Weights of a small transformer language model.
Size: 4 heads of 64, MLP 896 GeGLU, 14.5M parameters.
Training: a variant of Muon for these matrices, 241M tokens, 7711 steps.
Each number is 128 + 32 x the weight over its row's rms, rounded and kept within 0 to 255. Layers, rows and columns count from 0. Numbers have three digits each. The size before them is the row's rms in percent of the matrix's.

# layer 6 MLP down (transposed), 896x256, rms 0.0611, rows 831-895, columns 160-191
101:116130130136080124098156139148136084080066108173151092171110125097150126137127176107123116168142
098:141102144166168213117150134180135105101165196141091151176109146155139162136140127139160167141092
098:164166100097105048061126191133095132118131123110135111105139119086173105103120133084110141088194
096:149099088123034148077085106124071141118104140141144169204118161135143156103086086094061176150124
101:159179145126171133122143152113118186131110119075122135135101100132105060133063163110169154162101
100:135067109174085085116142142060119111127094075178116199097081071104103151100149156115127099167163
098:137187191154119111120143160144136093120131101111094114139054160095067167107131126111124097080144
108:153090109134211210118082151138176172130148063083151166145155130148190121114165164086140101065086
102:116134122144135119107135109150100134121093091139182100137082091155129188133132152117181194075118
103:168066150115113106109129094151130132163168141110120114077151119160134044157152075137102131134139
113:152127157128177101137144175129190202127158101206126095122062118155171093173181085160115140141135
108:097115142090167130158131176154156135145148076124153127129103163103086099149115148162169175149075
098:137143088108070126107122190107145086181094110122144122150145093148107101156088137151127120157133
101:080116151148125096127113087131165109117150185143116078150101133098081099088142127182167133178131
109:118127131143109117092149197152141147108128121157075160145132158176075115107120136134143090108141
107:095214171043198127154131091148127120115132089127092127148115126070194141178086136094096127049102
100:100095098125116144152100123141110023114112100147167194136115141096159102159115099140099104155145
098:094153143119167145138130127121081140172070202151170069128132186141133158151071173123075139115156
099:127138158110117178148141074113116135133105150147176154101064144080176150146090106127085063176111
109:111152122145124106123153120179077133063124106130156046169211181131139125098110138155151135122070
093:133141122206094106179112117154109136149052135034115128143164121137162162123099125119152089104119
094:091147161167187102114114095127147129145114089097173103146054145114172118163146124210118146171074
098:155169183109087071144182170168132136122098106107128114146167097127124090116144089124118117132090
102:100115132100123085174137155138175089071134128063147102100092123081099162130150086167128155132153
099:144172132167109155083127139189131142109132077080107096112121101116108139142082062148123158167087
099:099151105125108116127081152155124108107086073154133103107088121124106137126134147177092157149119
096:146124128124112129114172074077146119169178130109083154114140163127074156097185131140158103084151
104:107113110104125178136111214117118152139125140158109089141102098127137114118087138140128099134187
096:112148048101105103126116164152171111180147092125172215098132107112164137044079091117132154086090
093:131118118146124127125164096066113137155162166147070066188148114140174113091128140142121138100161
098:150168077123110147152132095125156142120094091136126070146162118195172175066102201201139145155122
098:093147166162102150220104128127104179157152182165120085088123157126061154176120129144114134083103
097:095160096113118119132095071186143157128099100057161092082113161146115075136115130115138133135058
106:146111142140135097128138134035105125155146118117101153126125156077173129153126089106115118168062
102:151146131164126150153159157104126138123173120136134159130063080138119143100143131124137115155198
096:120098170149124145117124149072135162178199043131126171116207134190145168076175187054150134108095
100:113075128037107119121114107133165136121153121086138086086133142166140117084190091136104141167162
102:119123100151134088156138107157111158119112156119077095134181082139135074135107139108097221108139
104:091174164139103154045084152097143120141083187167106092126182092111154197127125102118148123181131
096:140164146135137106095167123124110160143140153093082107117141122075137138131130119115135100129107
098:074129072118117116087199151156209135159124092101152099144156131065090084110121231145114179160143
098:118085201150155125138103188087090159103141132141120139141123144135131166150105100157131068122070
104:158123131120131053089102151112108148092111056086113147112148102126114098151163151118081136150163
108:077152149175175116119133060111119170136115120116102116108049135125146111167112100062176077190114
098:091115123132206150111219147107099131100095108077096118149177131101109171152157149140154215096113
105:175138145093118137136154117076143109164109122128231111119047093097086092184117128165166096116143
105:136159108099188188109118042162169151125095065106146115118147184101118085137114118130140129145055
093:142090129109124077133121068147178145082125186092135105089141118062094085153074156119109143109088
089:143073152145058172105132122106098132173127183084121114144162198142157145161065111120113146130202
096:106122141128126106108122133100156145154151072125114105143176099108171108156149106098139165113171
098:103133105091160145121199113099157143169134096146102123129129127119155140142187119168120168063201
102:156179148174140158118112157078119158082107118102078116124087148107101118200087034107107107100115
103:136157168152115090122107170136156139089122153154153117123074152173091123133142112068070130152085
105:126148081172082106144186122129100161139094182084141146162168124133098104167154147135126124108138
099:112090138119139118128159050134120129166095139059090160143083154127122121209148041165167068140116
092:157126127126176191190074121119138132220120163067168137126173077166104099147110116084156109186187
092:064102140098102146158116181093141128184165127118203178150138162109113120147192091097146143160159
099:178129118126129121086130116096159104177125150100103111171116130128161146120134066110102118100110
099:176181131091107092169148162214063123121143115151075142074090145114103124195166097145146129107099
100:126138145164153122115090127124090173121110119145161041086127182167077101070125130121183122145155
102:156073115156124138109139095124131100162094175133126173143075095133181129118119160117124145121135
092:145138144223134142112123139103144089162176078111168105112134126116104158113131155110091077139130
095:131062151126175163154127171115121162132124123083147108167213128130093124183123077106141056100162
097:157133155082121120097138152130163151151142196149106120115051146130087125082102098128101148140171
097:142134121107128101183051091105137128126090147086122132139061124173166110153115152096120169109135
# layer 6 MLP gate, 896x256, rms 0.123, rows 832-895, columns 160-191
102:120097165164108121138112130103133160108164168146123074108127108135145120173149084092170102104076
103:148170099125135156147158160106165125094170143080093088097178087112120086114123189127144126082148
097:095169119171109095128139097105144105077151117138086170117072099111139149182169179141149126116136
103:076047132145115141121103127084099093125142108096118055118110151160163137131085095106142137112119
103:093085070132114131156154095151110090134106165153160161150104128134182160163157151150167175105163
090:133101203116150071106139085128113134063078199166087102025138120092115157164200093157152133098108
110:125079145087113156156117118104112095091123079110122136089104147172149128184127134139090205123153
099:109114110098157148150144090106106123108104110132094170125165137158157153138113178098145125130129
098:129090063088149123088146078128142062113153126101123091073140112090105097138143152147178097153122
115:113150145203108180129069118148130100159117204166126147161092051131119138106078140109126169136153
111:133104145080120135152138138112110125138116130136086111144089100099206157088097126123070126134130
099:126116130075126093142142125194147077133067145131146120076136121155167131127113118116106120220085
100:092127154118191082112104089140113138144063109117163136088137144122100114139099154080159180121143
105:071093124091104167082112055123109126127108116117122106086103119131093156163110144096091095068103
104:167209089104179088163219075132120123163174119164132102137191108136137170134162077107144141134151
100:087107135122166065147149145170094124144123122085135076111108144101155142132111095147062159116107
098:147099094095141132141163128161152165111122092167133131119147043168114135137087133079224156073104
105:163131153120048114074142112116108154134093142104152114162138079138164144137154103100074143165078
098:085118160111123183112156158100154126079104113166169141176121218136141063103089093107174116204090
091:181122162149144137171106191108099125169109107160055116112073098116122083118104166177173131095154
097:120098109133151119146103138114197146140092136120090131124137094100127103120123064114134100120144
103:086123068095068159119106106147140119113102109087138133089128126134078189132130148115128147067165
100:200128119164118124159137167097155113097110205211188138161151063066143159139166133092151117058122
105:127189110181122132097066160103102110135048162178123152106147097129119112115150149106121135100101
103:123109169132136156140133080139116078106143121070160136148124067129155154133153118122146120127116
097:156154161135109136231085138144118134156142125112141146082116159097105102212143097077109133163093
107:153166171174127126167152131145168126139169137112109143115093094130136183156097171168110166127132
095:074121153138162144153098116160100092124136128088095124145147078167145115148135100169138191117141
089:158122138143117090120113141123124200071119175141112177090082196161057153099141145126075084141125
100:075113136134150108068105174108064141132128181119084180122134130126158067129129139138115135106086
096:153058141083188042104060187156116080112137110135120147180123158095161100109133079225123155135085
101:104116135197136124142140167136080040145127080079104104155175108130133198094082108113173143131116
102:108125162080138153200131140166077110153111038089112130106116151150113127133103072170120146163056
096:120131103178176158097148155138151146137105093138172157113110127100106113116065140084153152122144
097:132192116194169147121111143153095166149162102101146124103116155112071109140112167100143132166103
101:131134132084177109111174053167114137106192142158161188147129146145108132094136064132086148124106
099:101154107139100132084142124122138100146089076157130123123115129146156130124182118104137099151078
103:119068145057098223132116119064103138119100110100151105194092086082142097112114124162145128167123
093:041113156089133114151116129113145131076122135129113096093181122153138079115107120131131120179124
100:070136131159138140158077146103142150151128114148100122104103174105073125118134173131125168087118
098:114086131132086102171155047106146138114113142120155091150130170112122075078164129133152168150111
103:125141099087156110147130159137117183132156101137137107183120188126187068192108152168131119104159
100:097130100111071136122099125183158088140112161137145094162142155104174125087150147071190181140135
096:095135171137195143168159122177118105079173168163099094157184083088102104128113134127095112133123
102:135078121101141111110129166146118114098085149154119110153081097109177153074201156157146118084082
098:138159119077149183115154114160117047147105176093165152152162129083116129095176167136158134137155
099:085101190122101111168030113121188080126035103103131132114138112156140104198109149094094171120151
089:115200134139104153117168086100194083105199135126112106152187075166153129136194093056151140151152
097:113137147090127154138136119146140126124142117109115151155202102110130115060149077157121139133147
099:187166133157105143097126161115129182166152156123121114127157118077154141100119077171161172190126
099:113129125115147113104128162148104117133127123123189131060161147127105183156138185156132109167091
106:127115080101079112123119159126166112143098109110131137129168057108170070105134087146138145088122
098:100121180051118096083103121138140133127098134103136169078136076098142161176147152176116109140124
100:134139135157139084170107118125120175128158105160070134114116131104098139128081194160063099053102
099:131126105127098141089160139202155148149127119077142116030150164097179176112079133130142124094158
103:157152142218116087110128173113118100150066076163149110125129204107148156079108115098104159090144
105:133150078165168151146122131128083072166071138108177097113159119126140145154130129082143131129117
097:187103177138108159149108103145130076123095067092128136048199206126195127061133156112065129067127
099:092100101174162165167125128053171120090180093101092149046137098172124157125142121141151101143080
107:108069081131143087098147127142065093133106158102106192140150158095092118107100134129088127103141
096:137102156114096211154141119194080115105137207123187101087169165153086139121143084104133138102160
101:093156164075135115143168067147194160155120143123173134117157105153128119122079075114123124103091
101:134134163115183131129087121075146093122167133135153147132115192110095079183090165146128130162120
101:154116122127106130076161059089074137094183119136131115137073124125129135112084179132137117103125
# layer 6 MLP up, 896x256, rms 0.126, rows 832-895, columns 160-191
095:073096097083140113128173117140110121168087101201134118110066126106114147179140157123078120148124
100:126146129092112185122143108199129150089140173134108142162068076123124086152159136132097136127156
100:172110121096178165111122133046119126132114156100129130099148176070093167148195138108154107146142
101:119160115165144108115077120096152122145100231118075173039134161217136126096081104179168132140160
102:108105184156155099111113130088124121117132119192052091085093136158084101080092136077137067126080
098:127135176141097145122149122178122116133099128130111102057050120109096100164181074148184143153141
116:146168130056101115134111142092084145051153112074107143186124102146145120176104125148144136093143
101:077106118147095093140184132137161134054129165123087121076135126093101119077139157155097091147131
102:118123119151105181104164062155100183054164108065117128159169174123153126134111081111133087155090
159:141116121058143120151148139138170152116141121170124106056115185146108119203160078142086088126124
105:134134096127136110097130165139207090116160186052136138146166128104123107153140191163185177147117
094:177114102094129107126122088166091126130115145119128085084168138170162131153173081125077143239101
103:142122102186117176132138125102108086158152110127114124132074104157108184141108106203149166142065
118:116161153145089122183163191185134124129141215156171123188185180142140127169121109123109119146117
106:120178132076178180173105104144089101108200144184134149168082148121145201141076167205090108114191
100:167176106128070167131168111125144134137146104166111190153124113091139134170126107046128111137129
100:205121104186119109068111046140178145115153100146115155182139100095095126114144119162133176087140
099:129147135098161126081155083178122165133126143149116099111222135096129112172208137141106113150090
106:096151125132130145106161111124077084076087052145085065100154117128100110086128138130123196107122
089:112153118086184093141211119184134086115200111164135130154095149156212162170152131151154096125147
094:147164145139083122158126110137097126097099188066119074124128168120066147106155098114121129115138
101:137104110064087130099087123098155103138115158120151180100129088207092137099097202108156175150097
103:120107114123103071115092125139171115089103136116121165098126141159110140149158091075086104115086
100:097193138072114103143148118180130181166160097179119103148117119066160113156110104146174089164086
100:197136063165107141143129108136128115116163106059107144148086085117108121151173062140174119140115
096:108163097096149148129079172106101125121129165136086111141114085163159081127094148097128084136086
104:137147102106178154155196162163108174064148067175144091112115205125171121151160147106129179130153
095:143137134132125139127052176133096131133168163131128140103065136079119164102155134113157153105115
092:104148126160098069115152156104172111122086148130107118104133113133151105191101158129119138123123
102:172083141112147150150182092153122103145155152125118113148144139103102127139086088118119075186121
095:142162051071096097145156106128104093130093105108097160151102137128125135138149120117102159137157
095:159155141138082070100133085150157109128162161143150129189097094096096115108114161152116104124135
107:122160114082172118160147120146082171127152118104099132147133137164143117099135065151105075145096
096:110093123186108196180143167146102177075084082082095140169076110141131131110109154089106179114162
096:106168162162126054133179136094119077124138113178158123177139182119108141129110157135151100111141
108:142129144140146062145180101134099159168135099111148088068182156103130092089117072130126124173113
096:095109155076120062095172090156136131108128079109188187163130159104123128090121121157155116095134
110:105168080112131188141097126087136119099124146163166151058170155144134127146135126091148099162096
094:094159157139155140191109125162129132120136117101114118104142090185132134096153130116087090146116
094:158194187132047122178097147060120111110128123152101141114130151119132103187102068144132128168129
096:161078160084140116121117060098129112174179161108098131144139127163107129081168130136113143110201
103:068071196114110130138091147136125113084139078141119143129189108128176114143151119140096083134136
108:144133109132159203154146117078133133143077119130101130159056110164163202150144132108157134129075
098:147167116090175080179097136136123138095139120143139160155167102102207119094131128153187155137088
107:148141086108130146131151111076165107164096088078159094095123175179104113150103148127084140102103
104:095215105154115140121083128148065117084043133154159116151090116145077169174126116115133137071081
095:155109132183086182131133149131100150142166113073125122173129157141143182055089072115093164093143
089:092103122154155156113105136100180142088147149115118119085139139115157126187130084157138153138156
090:160152110168136084125118149114103126187171179101096111136124154132177134142105196133077133128142
096:123091075111140110149104136137166113146120144182098185120109083132179141075126160107117121135106
103:083179152128090097083149149090132098140149111117132109176148089146130081157107155182091143160129
100:153081089138099145139120096160127137093123124132159146184136131134116112136130110113093114144146
107:175138108095138101113082128117103199145122158089115109165146195136121163145137102147108140127180
099:141134143152130129108116106133188078079121173118135166193117165106128137118162112144180106144142
094:119130080120145135116144126120119143135104139149136105042171109109125139101124179131113117127157
094:168190126155138132087122102093174130103158130158120155102117155085136163106125158144066095128106
101:166073077140120113113146148079123089151186160124089149094145159112146078065128123123050092081089
094:110129148098138088059078123088087168149183154116084113115079147117121119221134099150167104135052
098:139110156112115131191165138090138131142127058175119165112152151129161138079102126187111096136145
106:115140157098108088067133159156139090099088087143117170108119096084116150125131109104167126085121
100:148121124115150097127119114184139160105109136152105090122053132144107094192151131121108153126173
100:116174188168118137142075105138144150154106102130075191130136187131110127127103171104118140093088
100:148071082148075144168175111139099156133078105176123092162105168131171156179209114123095169069161
093:110149143094104164097166126105103151143143149119123083120152121104106120081117108163125129131122